Part of a small language model's weights.
Size: 20 layers, width 384, 6 heads of 64, MLP 1024 SwiGLU, vocabulary 2048.
Each number is 128 + 24 x the weight over its row's rms, rounded and kept within 0 to 255. Layers, rows and columns count from 0. Numbers have three digits each. The size before them is the row's rms in percent of the matrix's.

# down: layer 4 MLP down (transposed), 1024x384, rms 0.0319, rows 865-888, columns 0-191
# gate: layer 4 MLP gate, 1024x384, rms 0.0609, rows 866-889, columns 0-191
# up: layer 4 MLP up, 1024x384, rms 0.0608, rows 866-889, columns 0-191
down865 108:141148131145148138149080104144132172099172124135078149070105134135124169128093111111131093075090111114128055144124132059131138116108113137136162135116113108128145092158155138128125128141144116135137125105107147169129114167123139116123146124097089148168163120136103158161155131151118110122117131108116143129113123109136148114107132101119133133134122140145139132097143118149120121137149145090114120086143094148132100095151152138118149136136118097086121125142141129136136169167124108094106147111133122094123164132128082165116174136145182156132096139135135122135094137132128082114
gate866 085:186122105104158101105163114118157134132132125094144129101094153119170120140138147117112097117154134113153107123134149138163104122112074091144121107101130146120150157144137136146121116126137110093098129158139150111136153117119152115116117100121132096101093126123125145117113139087090131116096110152158127140108112111122100160164113145150127170157130116152118120135136141108090104150111145145107126139098142117111122126127144121112145146130086135142091115152095135187112156119148139128114102135144146077129121108148112123115129091087129144158122127145133151109146086137148096138
up866 089:119122136151122156109095122154123144123148125145099114153174138136080155123131131128097117111140144150144169121131094100085131157134149108100118147169119113161148105142091116138120134109142124173174110115113116161122117156128118136151117172139128156167125142104145143106127160139131128148110118121128157097138118131159147131088126064084140118122146113091136143144124096152156105100145090109134136134146107139129128131138094143101135131108121122155134114091145130080134110152124150089090151143114142206106105165111152148127140170130121131098159150129115165169077146117097177149
down866 088:126136107144154144146104126112152151150123099124150144131138138127148106129138129158106124086150108158106143111104119113110177093119085155145103134111141115111107123128158127097157100105157167150147087111150129092104133143154075124072144163100139117094117199140127133118077150126140166095103133111103144122138131103129124126132124172116161114132167124128158108156120134140125157130150101133130115105183147065124121142125105156133132115112129176112108132129123152124158148149154144147128116160136120113088162111135115110133130128142115112159195131103129119082110125108115123099
gate867 089:106117127130124136117118083105143101126136123119152140151198153115123098104156093138157157192119135130135104143127165159066166135135078094132116127127149131079151129110172091161118167061126151113096102065133124142124105130142125184105084143115162149065147139143136125124128076110135102128111103150110104157098114114123129124071152171094079119157142162121171157122120082101126139097119113090160111148116124184121147124143094128132116143122141136147134115112113130087105107107147126122116122125156098109159156114152180112155101091123090130132129133145129136121151129131148144130
up867 078:127116149139100132102108092111136094140149170135137153126144150123160127111136112137176169126160118092155116138127154148086132082147103101161129135133152090154092114097184104134110157124128157095130129130126115105109133099084119152139110172141131136094157097133116145128154138144130109116120093086111089150116131144096150093126149124109077090145123172116151168134134092106118111070141132096148143148103120138109119094119100140105111164117156108137157176142138169092120145126144103118120146115141098121169101112110129138109124085096094117116143159126100106147118105098170093120
down867 084:134156131090165138141103126137113093115107085113152138145158167124140150080127142148149109109116123152145167133135129103142150083094134100106128097104162077153147122114126127135104105129127145058113123125127120119125148106114130159149125132141110148113128069164124122159129144105196132098125069116149124128123103147133065094117107147112121109090131143108138127133120122131143078116180160108137111144114121148117116135093146139083110154155177140145128137124117124118104132102120137141132118122129071110127104105126118174107104111112099129123173166094129123128116109100139156147
gate868 105:153121136188094128100112195139127155132125151112140115104154101094135120105153106140151097129161116149157148134146162096081154120121110142129142111130112130159134120134152138156107136136154135165115113136113126091134142125090122132139106182150146109110173109101147130112127154114140106168097117157146108103161164126132161161134111107109151126201144171134100128185151111106151069136131150053155139079145153108111115153109133112129122087121153111160168159111102104114144155155128143133101160134138139115112132113153121106159147155142153114165152150149119108148161192112170115120
up868 110:100154147128101114132128113109093152108127109147131125125106135163185155118154146148142147099109119142119129136155144119146138127099073102119087102171141169141114119116148149101093142158124111106100133145149122103106149114145125118104145111142174180131149147156097125123116130144130139147145155124130160066137135154159123129126146174124117099143079110132152116105090161142153114125134111130129129123104146099102102109152116158155137139130141079143130137128130133135090113106141116100090087095126155124158149175112123141151198103118107085124134153103136121106150098125161167153
down868 103:126155103138142105138131071095122159148114086121135114162120066174105109160125110165185166095076121160103138138136123148186105130110139077117141147128150136116112120112167118170137097123119159164145134115150120174105137121118113121113094148143151144137118171108106122136093126152104134153140137109141170100141130125120153144145144129111097135118132100136172102102112126147150128164147153160137163125123120131115107107069138129141112157115163093113133124113103092175126112152090103089133117111147159126169112108098106126155146129175127092125154096146139086158107104144116213132
gate869 068:069110137115148147131078154131108088134146091107134137150151128149163149134106099136111112156097131143120109099134109105103125140120170144143145112120116147124160146166113107155137152124174098126138137145131093129089119113168083122112133114166187151119096114130127124105192085160120132115164104126120075118168085114141120148132114135102118145137146139132110107123144107140120120105160094138142160139134102149149151120162106117173156108159131149117102116149141127146118131122152120152115084126113109159121144160150152148126146116111127097126143126156155096097148114090150127125
up869 068:146123099078117155134153135123145136107068123162129137079088124119103119152100127159122111140162109102154121150144135134103113128124094115100140105121117139147137153101122154134128108132151102114148128105107132130127160109108101123106143144155077145117118115090106118124089159114127151126118118109169119144108143176090123095165121143153125141112125088117117139147126104106134122152147117092103094098159124135110098114122136099161105183100134136117150114092135112163155106117072148060140157130166130165108140123126162111096120128118095147143149132079089119121076128106103137149
down869 067:159133077137139133167144102138173138125114141124122098085098122098126117110150157108141157093132136089154168135166170138137119110143120113101146148137142152133106128068127170129135117108136118137144150110153159127156168126108134124150146151114071132132131134133135103146108134121167130198141151140120164112116129106126106114147114140130097101106106152085123123126099135100110111111137122118085097112142119120127097132098150102144153150178102121094111109123123119156165112144142152079152164130108191131129102114118139078158150122131119150169148114126132134171054121112081172148
gate870 102:144155141133106133087112134162121128074137083096135127091098147074130155143097129117113090154141124164103143144151120141192099173141143143151139073140125120140120130078133138119099088143128120174151125134111114163148160102145125114119103112118130149115113088126130130160123146086089103163165100124152135104129135098129117105119125089137127106148156101103163100118149137072112128116095101180068156155135148124086136114140116098144118075122135078149162175116106085158127126121140143149125144158128130133085160086141128107129139084073124094105127180119116147137133150153107114111
up870 100:113129149165132089094157188138151141088154103129147134120152143170127135126109158145125110126111168154145104120130122106141131118113141127103111161132158136138139096089169131120114164162141085155136148119069115102111176167167127110131090134134169132100141105089130116152097139128058108120116114130112132096137123119127113138104151110124108133145142112135092143127135094137158107136112109116124122128119139094145121101134118100106147108167146101143142129145088136130117147136107112159094095144096124138121114126113114125080114093120077118125141117104102159098112161141162125125
down870 104:089141134122155112113118136124111138080161107119141101134127131127123146127118139112120138112121170147154115095158140151162159150128147173126123127145102143127082134075143124178094136156170094141131138140108091122143163129148150110125092115168125187113105097128121103143110121133154096123115093137131129152140166132120100106100142138111043120110147122100124154140152145162109115099125108161158118140143110121171113071137133055153115104148155114145162119143082102147107121143125106128107171157134116146121167174112161139108122103149113135113138159165135146140097152152116129122
gate871 098:111106132093112157112112134118139137140170151177095125163081113111139107083126130113104106096140123113117112124126145100066101105105114153134138140129129146141076134088137113131097132101136121162112136101141150157164141106154153141163094058158137121133089133148120093151130150090101086115126126116169157080141133155083153135153122058124148125152147120155129136099135077151130094138146166109128167148171111109135194142101163153111118123124117111173094152158114116091109116130114154123100132136084127143116141123104162121144076118141087159137112173083146136085140111162106138150
up871 099:112148114140085183118127094122130128134155131139099131152088132139127112094134140094128059091051122100134108160084126111127127107092096120148115132131134151119077098105116117131134132156134143185108096132146128116126110136140091132136126099137116115174087144132133129133151117096137146098146125146154094118176132099129149166131108081147102143163124088088131111075153114134118147120161119095120144132153112139172142148113166108110124111148133083135150162159104134118108105145150161104125118093129152139108131141118102135131070115152112145127147138155145163116127103124125119158
down871 096:111093095137145150149111154115112104177152113131169130120155138157112164148142142166129119145115119128130133095135106103121162107136151137108112137136115169140108115130151159122139124118132099166150129136114121143115092120144139133127095142163145138140101134136163132144115161108153097154187132164097133119057151146098138152060142166153150100114137098129092115108099140115150149108145085144140130138136159128147150100116144131128113167146113102129116138115122150171139123114132144138124191124109137109088135142142103141097141120120162140119145130171105115178148140135136122138
gate872 110:141071128131157113155154135119097093122133123147160085161109118129124135117119109137137114099145103155112097120100081130133165167116118093133123131093124138090136117148107139092119151170127089119113117148119124113118175131182127141108146172157153144087096140151127158175082109099148137129073132099133123128127082112153116130121161118079137103142104169150130098127143129160126156143118117072131113158144137147065122137146107163121120166120135148134122129132084141155129106131147178122155139131105162133127156123138143134127111149153131138107129131116111131115116137125153108160
up872 098:100109086157120147123117156144118115158158092136102120107105115141130096163146138142117148075182140106106131124135116174135148104144125116076071123092145101100153126110121145115143088108127090123123132123095095157148112134104145112154130117093156121100120116129093129127121106192110150160078083137133142133127156145134109113083097131115120104157122149143111115125141134138141135107145084114115139163123095158118059071121110139080162131086151158126100098143105123097188112104135135164152098152123133150126139120175111110122098130131132118097181100128104098083129111094152163124
down872 102:146134147149122081168114135131121126125135121158120114136096124167164104137151159154094120127137091081166111141143057134141124125110115152123151145165139137145120088139118129124064104148078132120131116173103134103134098121120114129126121134181135099123123128120142166108123179125134096134117130114133123110163125131126152118065116135152099102115096122166136131116136121148144096080085107135150135128098118135117114163156102128148140139105113160123162128178162114151153095119158159122148106144113145149113170100126120100094151165158125122101134125126133121110088153167146113106
gate873 098:109117128132122102104104151124144109104160105091159122072163124086157097111133126095120128107097145126136178104119121118125100082129121077138112137155096091092121144074142119119107094187140154094103133127133117144127135138159094132147157103133121084135103114113129164141135135074133163133125154077111118118114125151084141152112131174111131128158093169173086141133132126139125115153140132126120128122118146155119174146126123085120134139140146104098142182147123102115129119132124086145108102108125122121142117134124152103105092078145137146146131096145116130141120125151162098113
up873 105:146143120135143171087137099144156109137083131115118097169116156120085135151136113112118136110140141178112097127093126120114156126116137206112134093121090152149145129151142163125105129078166117168114122114137161122102156177088156143109137109152093142128101186134165133112140172106133109163148097159174107098084135099118118144127094101155139144116167111097136149132121119129111175148078133144183130135095083131126146123122107117115106115098139126162138115142128159128131146161117148110138182156129097152079139153141084139156097179150109171128114129160165121155120145146112156140
down873 106:145121083127126129168118118144132135106089129075136110128122135139105156102151130157140096143171132138127086130097120138125163139132152149099152132076142095139122110126103113129118165102138117141114127118138159124095096093137129147144134122120120110160125161138185130119116179160123150084147107140155140092127151067098116110139131144149149134125168105118154124126142086110153126176101137138145135130167155147130142117149108129152127150079132167168106081123131167158156138111139135096161161174125135183135124151090135112158121124118111171142128138157133091149162100094100169141
gate874 105:111126113092160116126110131122133109125105115110102108134129132105084169076134144134104087159123141138131119106135132147160096108107130119164122132172120148117118127149137131128118133149152126178129144182113102142106117174202150136088146169101141133135129139139142157143175112161115128148163131138152086110162109145149105114119094116177139121110136138106161160106120114106112161147150156116143141132158139134188160158100114109147117111133091133176101140155109099113077108122190120141110173138151133148117146132149166120069124126106113135140107080146182135112144115099159138165
up874 105:171141127117126103154094120115147063135103124119128095144154139080097108110118146119141066172153154130134105142130132139156087170105144128189127155156091135138134135131117106114097152173153128157096144160110120139123109184125112111078133163142135134158142127159123123112168153164080133117129121132112044067155127106138108155094136127135108150095128146115144137108140112134110137124173175120117150122144162160154096139098119126145112129117076132142112121141142123084088130127159131134137140130151129141120154139116173146085134144127080156162154117123155135079140110098138098136
down874 107:112106111124174132128122142125135137142139137094121113124126113126133138083163162102116121179121121136130139117141107171146122199108093135116143098149147147148101115154097175165133088141116125131127107093136125126155106171133120110134082116103127166145092166147116112150144095122131139124144140133121096135120117110110113145111114156108155125146099153136121140101115136105176096156129174100157150135142145176136122099123126100134118143110109112137132141157117145115131100133125159110142105152120138142156104125133125158104121129131075133177142090155114107112128135103087137099
gate875 095:124100138143126155163115159158094103118138123140193148167153143149119143129114114189184137135167150114138112117141174130110141149114127149087116154133127147146154119091085202108165143082132081133108083105092106097119144099152097083108089132099167136115103127121129125138147107139117118112103096164148096144150094120133139138126148159155077152197153114131110108153117122138114160139135101083158124155150173101141094179102157142096135111137115109116131114104142126139133101125164104095116113128150153124101128120147103126121090164151126128142136118101138124165141104133149145168
up875 097:144078132117124125149123163156073118145148138118165132130149167165068147089107123207167132135168140114126101130127142160132135131127185094118115177103135132129091101114080123130102154092104087118144136099154132084114171099172148078123117124103137123115098119126127086154147109136094092101093107116129089159112109130150094107121114164112111132171139139128106137134143135136111156136165075089137131152145157131156132151123174140123130139124149134158130107132134145079134107109141134102132122104169124172088119159148141180145103130120132098102160134139116146148129110128108112143
down875 099:135161142110111154116108147118113130115122129112157154124122118139126120114089126195192146123165136094144098111088134154128137167134154127094129191148143138132128119091108156120164138109164121095137118109142132113101170107160135103087095144116103158131076123097134119128175120140111117105068116142139082183115102115128124114108138175113113147193185151113106106152154134142116157155116092153155128143139150119153093158105168134125123133133091130192128139080136154106135104111141109100136143119132128106089106140146127133135103137144130096105136099118136155106148129152089140132
gate876 083:136139139141126128112166127125156169135167111128124134080137113138137135072151133156117098161127142103154139145098135140110121103133142150102113127161090133168145162121143151097103134116121136170067089137133084126130155099159132128124157168117127160147106173180129115172129144122133174101174102126133172175132110127145134124147154179125094172142140120118120128137130130116109121079105131141099114124158130157161138136132140129097134118188142129158164178087138113089085135136164141115148080084119159112141121113146099159141142092113140115114105102101132119105096157133113094080
up876 080:119133123158164128157096109109106112105115136066087131181110126099109109155102115114156154115105118143150122084121117123127120124135096083141123096108130133092114075160087118131149113116108093124146148115148164109114124147116096120125120076143144113138139097091122125106136131137104076152074146123142088090132142148154082158103132089114162099118111110142130148098127103124128110158112098105152078129104139096135143131106135130125129120096131113090070113139107123148161101114154120118112171178127135140065110154083114120130130217121107159152110121132111150161120096119119159175
down876 081:103134099113115111107078119126111118153143148082141104133105124171121125136091119091178158097147163123126156139139110109106134119121086055124168078126149140119160083135070175147122150111142110136119174147115163110125136164128154111137094111145130143117125096119147113123148140161068095134112146139169136130141130138178068130114135130080115102140103123104113120134122053106131121174149085107139117120096164092079141110142122130155121138132127133122137105103112100131147151126095165129091176156083112118093126125144149133180123121135145155163107118121150110168144095080126136144
gate877 060:137131125115149118124154136116069128124078130153127110116126185077107098111148115138154094147153091142119144123137142111127068112119122136121116143111118162131084121140131140107146149132095104121114150092192130138116148154091165102127130123097092132123136143150148100128122105151133112123152130143121150135116157156169109133118105139122124109123137165135124119164116124157153161135148148111102141139162112144124114139134119105146085167128136114082156150110167098134134120140093118142182120143179098106134111097124158106120120175170089155112122148148137107141174130147078148136
up877 061:107141158139128118133150094133163123143138119124122155123150130140151085104143129131136193093118089094128118125134132062165125168081154148144125119132126099166122105128131146104131100129144132142119081179131169152108144105147107133158121155131160125105072082099133120157147119113105108144105101137110155107141119162091159111128148116118143137113094072136128134101116107138117091136145066121175150103090165081095139105118114119128170113131140128122094095098141152101154111144128131105072133110118129144146128145108119128149155136125114135158145082138083119121132157119115122177
down877 062:134107136111086183108132144111130162140127155145102076115139090132105162150092132133124130125136119122106146136110153178114170171138156132153121104160142114123156098112120188173114116120135123148160124115107143164105159144112129135131127123110091126133088158129108112144111132116122110127145075152137092082080120127109088071133109130146114134135129133107158153107141149145107126114088126176120117122127146117166118093158130132131162129155138168121110126156078078125140142158159103155094104165149157133118120151182162107134158115146127109105162108134112137115151101145171154108
gate878 060:143125147151125153159132137149101138143138129138165088143147123123134140112145091136143116108102129130159092115144125174140136079139132108127172151111149088100147128123111114153076134119169108106166119157114114150123135146105108123149116147138112078103116157135148141126126116131082136136143167121107130076162165105147133137141156176171120141137133154114123136114167105147112112145120158123178143192150154117106119186157151078169146165121120133085140146177135127107101134157110144109143149155149145165100127059123140094127125136103113160143123126082153176082181112131114111159
up878 063:153131133127138111129144120162107153164147108146092136118119122123113120135132149128141094118119126141125101129124130112126138114131121143091117166133116164121153146129115192104082132155145124134082114104071130105141111122123139145149106097092109145159138146108106130142144173114109147128101108104127133191111170105151101170120116126088109163102114137136140155074139126170159115131140159098078154177087167168119159131157142109122108137114116099116150120117161074158099132120067126148124120129135180084118154120078096133110126134114152134075098115124111181142097131141129134053
down878 059:175139156129134137163171087107125090081125113148134153152135136119134142118146123128121108135128150121112141149121110123145103113137119140130120133099139158141150134087110148110086149108126148167138139112124152114122091143123138138115097126107097145135150107130180149111136120147161113155149134124125120185084137105136078163110113153070128143121140167080138121111108157148134152097132142081113162143142126115198152136076091101130109127080114104115138128131124114160126093113075107160081149113153114137168142125108115119124116129116082127129113105141162179110147135138124121107
gate879 093:128139157122116148107109161094104084141117203186134164155099130157133130132135096136087133138099125131082122129125109157124162149116103192185073120144150138118142122126132171151143145116158107128111124151156103119112164122117099121107118119109095130133144135127109105139078129173100135120146113168174094102111112121103118126129156123119082129121149146116129126140134171115108125167148140115071157152133170121129126153132125107145066124122149164109122186128152153170097166123163142122134125139096112127101082097157123170093131156133107112160095105123140126103106112133141144128
up879 098:084103125106121129133136163138070092165126143138118088093142128104086157102143143095148102155128148116113109120151144093142128141113123163103137163103138117122079156108136137107107155135125124141173091125128105157119112146140108151175190144164097155115142089117126146132131108141108078108115120129134108189148128154165132149120146108122169111181126155110121106175117105106128146116064084139173145136124110122101125087165124132103148120150121114115135154083142116079123143115142141154133138158126081106130115161103116118157132098132088115122120134122141176122141202136087170118
down879 091:154166138160134123174130075143139165123151141115081116137150123071149109104166090129146151133137136103150175126074115143107136147111142127108126085097154126105079138141147093131176164090129153131131114100151108114139133138078125137088170122121121100151105132117112158115147148143126115107110151151158148141079108145158103162120143141144125107115111136142135107133131164151145162122130117150123125167199116131109151139147131129163094177141079144141113143166110118104159137110153116118139111186155096140153129133138107141067129162073143134153144113140093141113140129115116105125
gate880 074:140144187125103112137160123163101168132118132131143113125149120107151093129148102116204119101110144077077091112128130151166125136139156159164180133109118130171148179113123145124148110121151123154117149085115154136094085159109115139110159110137151169132127118144127111126136128138148090111113091122138140102124118113142134060110118141132138111170120128176148100129155194118100138160105144119165111174140135143139132146154118177104130107112100100103131154137126119132139137131095125126111123122160067148117169143144114078124158123121132115157133160116153090098150090139132097108
up880 069:141176116098087127122135123145156124143096113171151107146120105098157096142155088139158124080067156108130112170112124145134150129135116166140163149134146135134112149121135154119117091127111132118134135132119132143137114166125120093130119097147150155112137085178085123125110135133152086077056146109113121108129168104139152113123126137121107152127135128121146115105137162112080150145109138108153094131118147151120149134184137148119130121100104122147104170158110160161118110099100139117111092140129094181111152156102135126092178145125122116163128138138156122112127168115150095107
down880 072:110163097131145081146136157148153094096089101103128176134098114160140163147145075127117166100132161136124127134129138094091159161101085132107126099098119120123095138095171132139125132141143101143119105152123137142130149124174113094113125183181115139065179127137087147121170116147118094108065171150110122116139181123118141142118163120124103152126100099123086143151102146130134120121112161123136163129101146150103195178127122106122122131136122083131102159133122138163098094113125116087154105104138137093110102155084113166126101142111121093110134167169131148141146151123140113116
gate881 109:144134112114109139126123139114133090131099175151144129079132138116136128128134147138142132129134123107097139121147167121154093096099122107098126173130152144129157106144136143113095182119102158134110103105151118186107155142111115073121135125105106118106128110143149124135138120150148117137144120173111145150131123192124128156141127105129144100117052102151125115108086114095137161095138161116169114111144151094130136095140106110133151099093140125162117115107114139129135130133091125158123130126184133135093094171127122114134085126155086122087130088114111133122137141129150119154
up881 115:123114143124106135128128114161146128116131114123124139113127157116116128123133091132185130163114140133087080082124105130128133092137158126116146086161140133124122134122109123154097132110124117124106160121095130089091080151151124110120162098121129151118110138102146118136147115114116122124127130153164159108095117121117082103121118179131148141150137110063140133131113176117117113133155122183081176198129123146113103156124171191086143151147136086086180117143129158175160147092150159105138118138093118105089118114097109154085139096126129145138120114140095151138107130129107145112
down881 110:113134092133136137146144095172149108134128112095117132160123126096128117180154110150154131173173134103121150138124118124161133162168136148094171087112124134107106100106092127110168155099113135156136192165099127108087087123100119103155137113108190126181135125121142097124107129097174104134135132179098124131091133112087110087156135147119119098142141119118126135136152154120118114110117088157101137158138110156163139120099133154135107114124073123135190138149139100156141136132115115111146137127101114145129140118096115117065139127151100126109138175134130117129091152157096117135
gate882 082:120126077111135110133152140082109123146103087134153151089121128102172098121110096121111149117151092125131121087121137129123136118157140124118121124130134144119059140132101116095147126066107095142128148106163150099114105097119171127153122120099176101106101113132108122106120107148215132127165148138119138099144129131155116149139145122172118110114110153137126132079171188097129179107108139148114131095111099135139175127091122119096104098145106121083121099132127106109112133094113119144137135110121145147160107109111133143122106142096157150069112172101075086115110119123116134166
up882 090:126158094107143134167143180108118104135123115098103129089097105138138143131110083165112095148124068132173120089133128159132145120116136117123119137146123140092128125140133126104136091077114119104111132118149146120162142114136125115150133136130151145148121121096156121095105098157168114160156147147106113104206116155123126112144131106078113088151090115141155135142135136125142139103125132150124134146119125119075128110116108160107121144099058116133079105170150140094099119139139161126111128102090126133121134160148145127121121134149159150150116133105132131145107154105117124103
down882 088:091147129133141093158144092142137150100104151168162102114181096110102122144125131097073141155122113126084121100133142111153121109163111150135119118174102132114128123111103114158104108131103139120152078079134097146167183137122146100097161108146125092156126103147141103104114105162146132103072129189124088138106112139119096140174119178132094165131151147119145128119137144134134104146150140166071126128104169102130162144100110165147131101125115141156132111115142129122141117098145149126163155125105116107110105121134131134089104159127123175104097115126079162094080123100110132103
gate883 092:129150165126158063124122125123136114089141097126129127103133156137138180134129168124138102125115142138138092120108112151158124127162087178103155089123096116119113175140145121155130122104145137145081159104117116132089174123126112107122146149122141115147105109086133166140147154118146136150122130155135122119123175121098155107122127134143148107137145098123106134142129126155116155104089116117165115139150111124127122146101133081142152101120119137096141106098145140163176096125170151101138130081105147125101185103155148178100111122107158107124118134134163136091158097149164147160
up883 093:118109109087125181134124164135081129124111145128103133126121112085128135135155115169108147116141115096112156092153113126101117122150136097127155123118177107119101106090125160143114133159148141120209136167134103132139084122172134131128157110098105133096127124142105139125095127114140127164079110118149144144153114152132121128126126135116114126122113111100156109115153134112162135109156108138121133123136161168112123124175112158125112090131135163122130124166122123116108119101129108149117132169148099112155067167146168075093124076120084117089100154157101133125097145102126156101
down883 098:163153119082128196164130156144104111090128119143141148125123107122102139123141106157118121129133117109129137079118144128056152105141151107100118136092172130144134098126111133102115128139126096083180128148113119113124118114162127152135131131147099110094144143156141062093093110079124141143128098102114131119127099149165097121161147129162134183072115118112155109147114128117147131146201111138128144112121147130131134130174110155130143103112100136153111084094095129121102159123097084127106119137158134125143135156111137101177139114118090164160085139162127095152117138120133191067
gate884 109:130101134119146125108127146136146092088100124157102095113139134148147088119150114126163130121111104126110112128115102120116119155125094119182103103105132090165114075143159142110111149105121141112146169105126137180139128133151177121141093139126147105173102140148133149160120142126177119124105123120100122091113081117125158180099177157143169153123154119157127150099129111101161163144118120145111142111113154117116126145115146081137142129107129132153109143128149111140080090126140085140139107126126105137114117099132133109087105106120096151133073170118126126099118120112146128088
up884 107:158106148101121121111113117144123149072144062146155121119139148150152109127146125113084065126159116180125107106104158105149110177125111135194126123123111111146130136121133109132139132130106134094135122150147095098136117101142113117181064136159098130120092158141082142108121101113111110152115164106136109133101104125112144116158124116112120136115121161130128152188143159129133112114103140147142103150102117130157146148122131123135163125205117150149097109091149135140091137117167117138152129135084149106140123092120118136111105146109115155111127167146191152141124092134129162111
down884 108:109141126112161103092164128129128114090123149139134128115114137157113137157145145144114126144104110145135162127114077144111119148152133146133146111118128152115130128134118137111140178127158184150127140152126117150155104119136109149139092136124131098090116166125141120154106107088126117152127117106141123115102112111160176151132092115126160111115147152100151113101136135159130137109123148094144073153118091112184123115102138140092101141151072135180127131143129090177109161149133170145122178170122100141143122151116130136103120119151116159150092140128153152125102084113109098110
gate885 098:112098154120114106124148173105123066097140131149151085146080089123151169106119118099135113151110126066152129140131176102127108149153104155135117116148156151117116132186129131181148148145120148135127137121125116165156088136075131110126146128161081095143141110111188133135147085115095140130122138150135151151139127123083113066104149126180120153117086121125109148087106122155088119094181169156174148142100138120123135135108179126137137118162127136118180108118166140088172114094095164130156152165149121202122111132131136135133110065135136133151145118134101117116122129155156103123
up885 108:151142167115098131120124105140125144184087145146085107109130128132136161129181177119122138104136165162145123108109133113102099127137125112142116162150179105100125121115089113142116126125128136108135140118109124144110127161143142101131146160110149128140096123120137127083114129154112097121112147112129123052124096103148124122156135150122119140111106089160133085133192152187127142102104124127097128137163159164139100156132105115110131104095116146172149153077131149139127114108126158174137157126137142090136130162101118079159150147092120152135116119127134157156159148122139157116
down885 096:080108092100105163145140079121130103127124082097141135161128119162130117157112132161125152156126125105131113122151161148124118151083176167140124104138084106135139117160114143110114118135108128129089110125129100091145150073134104127135122140158130101103156141118178095125102119102183169138143093106086127176127117126120102135082164082146118112147107115101152153135106116107104126164118139136150105117123165133121100126113210169175162161147130140084087126156114086114126114162088132097132128130126112120154098103164151147081124080147103140125102118100144094112099107134149098091
gate886 095:109149132128089174120130134143111112151157139111159107171125138105118110107126114160150099126114108162104151151123132136133115088099164114156130184120155123141141147133152136127123136142131118129138108120157142137186138136126137086112112096098117116145106185163130104048099110159110123129153127133123140156128114107153144110155139174133128140082131135122141151112118101133107144115126107106129122117109151151118061132144098127090136119140148133123097190085139130197094112143127112136122153122153122107144145140098139145167151139183152130112147124160100136130157110134149087122
up886 097:163093138089133145146142138114123147139132118091133106149150122107118169105093114111102115131135093126182124150144172148109121118127160161123140105134122121112107136128073176129160142133157109122108119143114150124149090110175108163154099202124160115142147116117143115164172135096154136081097103140134111086098144152127100187081126087158129138165137115110136082112119145126150100152122181134117147126160125131110200129122152163133113156128075116119189110118110136107148170123101134067125115120117158128085101120147124132113127133132122158161109166082146131145103161141119106131
down886 094:108122130153136100135174153094115113122160116135129096096100131138091120136095097159117106111155158103088110137085122131093143161109150139111147141121111119123111134101115138098133177113168103134121143110116125091091060134160119119144132148131104116176131158127127141135084128145115096137112114129143113113135161121147128148073128109115164142153154099119122118136160117126177121129070120136140144124161096130107188082137164130132085115123125109108180121132104167128133117154090130119152074106156128128133118127133129131067118114134114120106112156125144145109133122123133153093
gate887 098:148138127120164119152070131156136083124142146101141148156111134091111148128114145145124121140149129111122120117137130131143109165110137122093118082106111167141141132111189115153145181135160167122096145125171166139088128128128085117131123186114115127116129127158113114095085141126069149158146110107141110098139135163148154132104101159112137136148177174143138136163159130077126114120129092079092124115134107110109132116125136112146184106109141174154116188117140125107109105123137164151130111107115089098084103130127127130113095165177116152156141166129100164120160141156097143132
up887 090:112113142131129116111154167093088176129135089129119087118142107174135127088158105120120099128129103131134108154099132121126131104110111161156109140152141114112125180145102149087113129133128076144123123119113144123148118120081159125124126083138131118134107126111123178170129148118146114129138178099149172134135149073102120135152151123130101105145112094144102108088073061176106103143124157133109142148129169117168175141156121108093080163192105088105141085155172125094155152088078097073133142130147159133134139128120089136164117100112142085139127127120105161102093089113150136134
down887 098:127151126129150132131181168128113150147085118089148121145133168136198162160111128121134101125154146140135144124155136123101120090130115119155109124153143108112118145136136164104123128116154110110112147149082106156124095118134114163099084129120130127125111131121096087105126124128133150139129121130125104142150117131115092115144155150106102106118102063126078079141163109135100114123137128114119095110100145095129085111097132087121100128088141120141097136172143103124150128095140114138124129109119189180135133101125091111204142160136082113143170128100113111097124123112174146117
gate888 079:108125140104122163102145149137160154166112155138118151119161151160122105111074163157084117164119105131112127133145152150137112140099069164095102091154099131117130135135124166116091142065136132098165116145138119067132104152151177104156130094082076136156144158101134152128153145112107129122098105137109157111126133168172103108088082114112145134151120128121073129153120140141143116114146072147139104100140132150152113123128126130123163188144122156143116116108143132141164103137130100105120109087108147098096153182122147155109115170119154141127119179108133113113162123110158101159
up888 087:122142150120113145176105102110132147132107112157133129170151137141152124093078117143100117107086073109138095143103122145118127117125132106140120102127100116143169130174128141138127127100142119164152107173125109139122106145124108137125090096095103105148160180120118134129146140159117119170121113142125169118128168125128128077141142127155140130148124150131114125095157157139137115118180119135106097122137123093146112108127184159094142176123158135102076154138171148127135139120128092117186122117142154118108173120109144167145154161122134119123149157108129121132183086125146128119
down888 084:104141176134110126128130165138101095148156132093144140130151134113141125083134142119091116139080107139119123123121146123125200160116131141121164119123057100145165135128130130122133109092119128157158128135127130114134127132116087134145085073110120119149168115130081123121110165145184180141082145141151138127130113145124146115160160145105153113146136129127081132100098128121141141091156131151139087145119116120140104156158124131138169201174113177093148147137150121100137152149112082126149126112104110098107161091091134172124122097120078156114107151125114133135143133110137142106
gate889 070:103114108102108130110141125147122056102151139110139118124145163139162152135176171152117138146143134149150194083120130108141144128091151141120132140110107095112131108135136075138081128169162129095139135121114112174129108105141138163115163152135150166135124068128137158163101112139154098099139144076117123124113123106166138143086144097104122131164105131152107105126140175119133100101103122109110139122088128144163089124155174154177132077095149116125088100107131140103158132138174148134145134156060124158108125125065146115104118117103123112146122075130117127115136143074113122169
up889 074:146146132139108112142118102108118163165126117126152173156095079113106116134089097101125111111130120122140096152183126137131103116161123098139125108127144179153139108136132130103192154129105137144118101100174144114123120155105135137150141119101123112141110128101144119077161156137093152151099100109137121128089155107105101143150088122158158152085137138142164165142115080111132141122120129139171120116138150122092132108109091086113140130177120123132150139135131074147126121085094086127105134117138145081167147143145109115125122106109174159117144152129138153152125087166153130129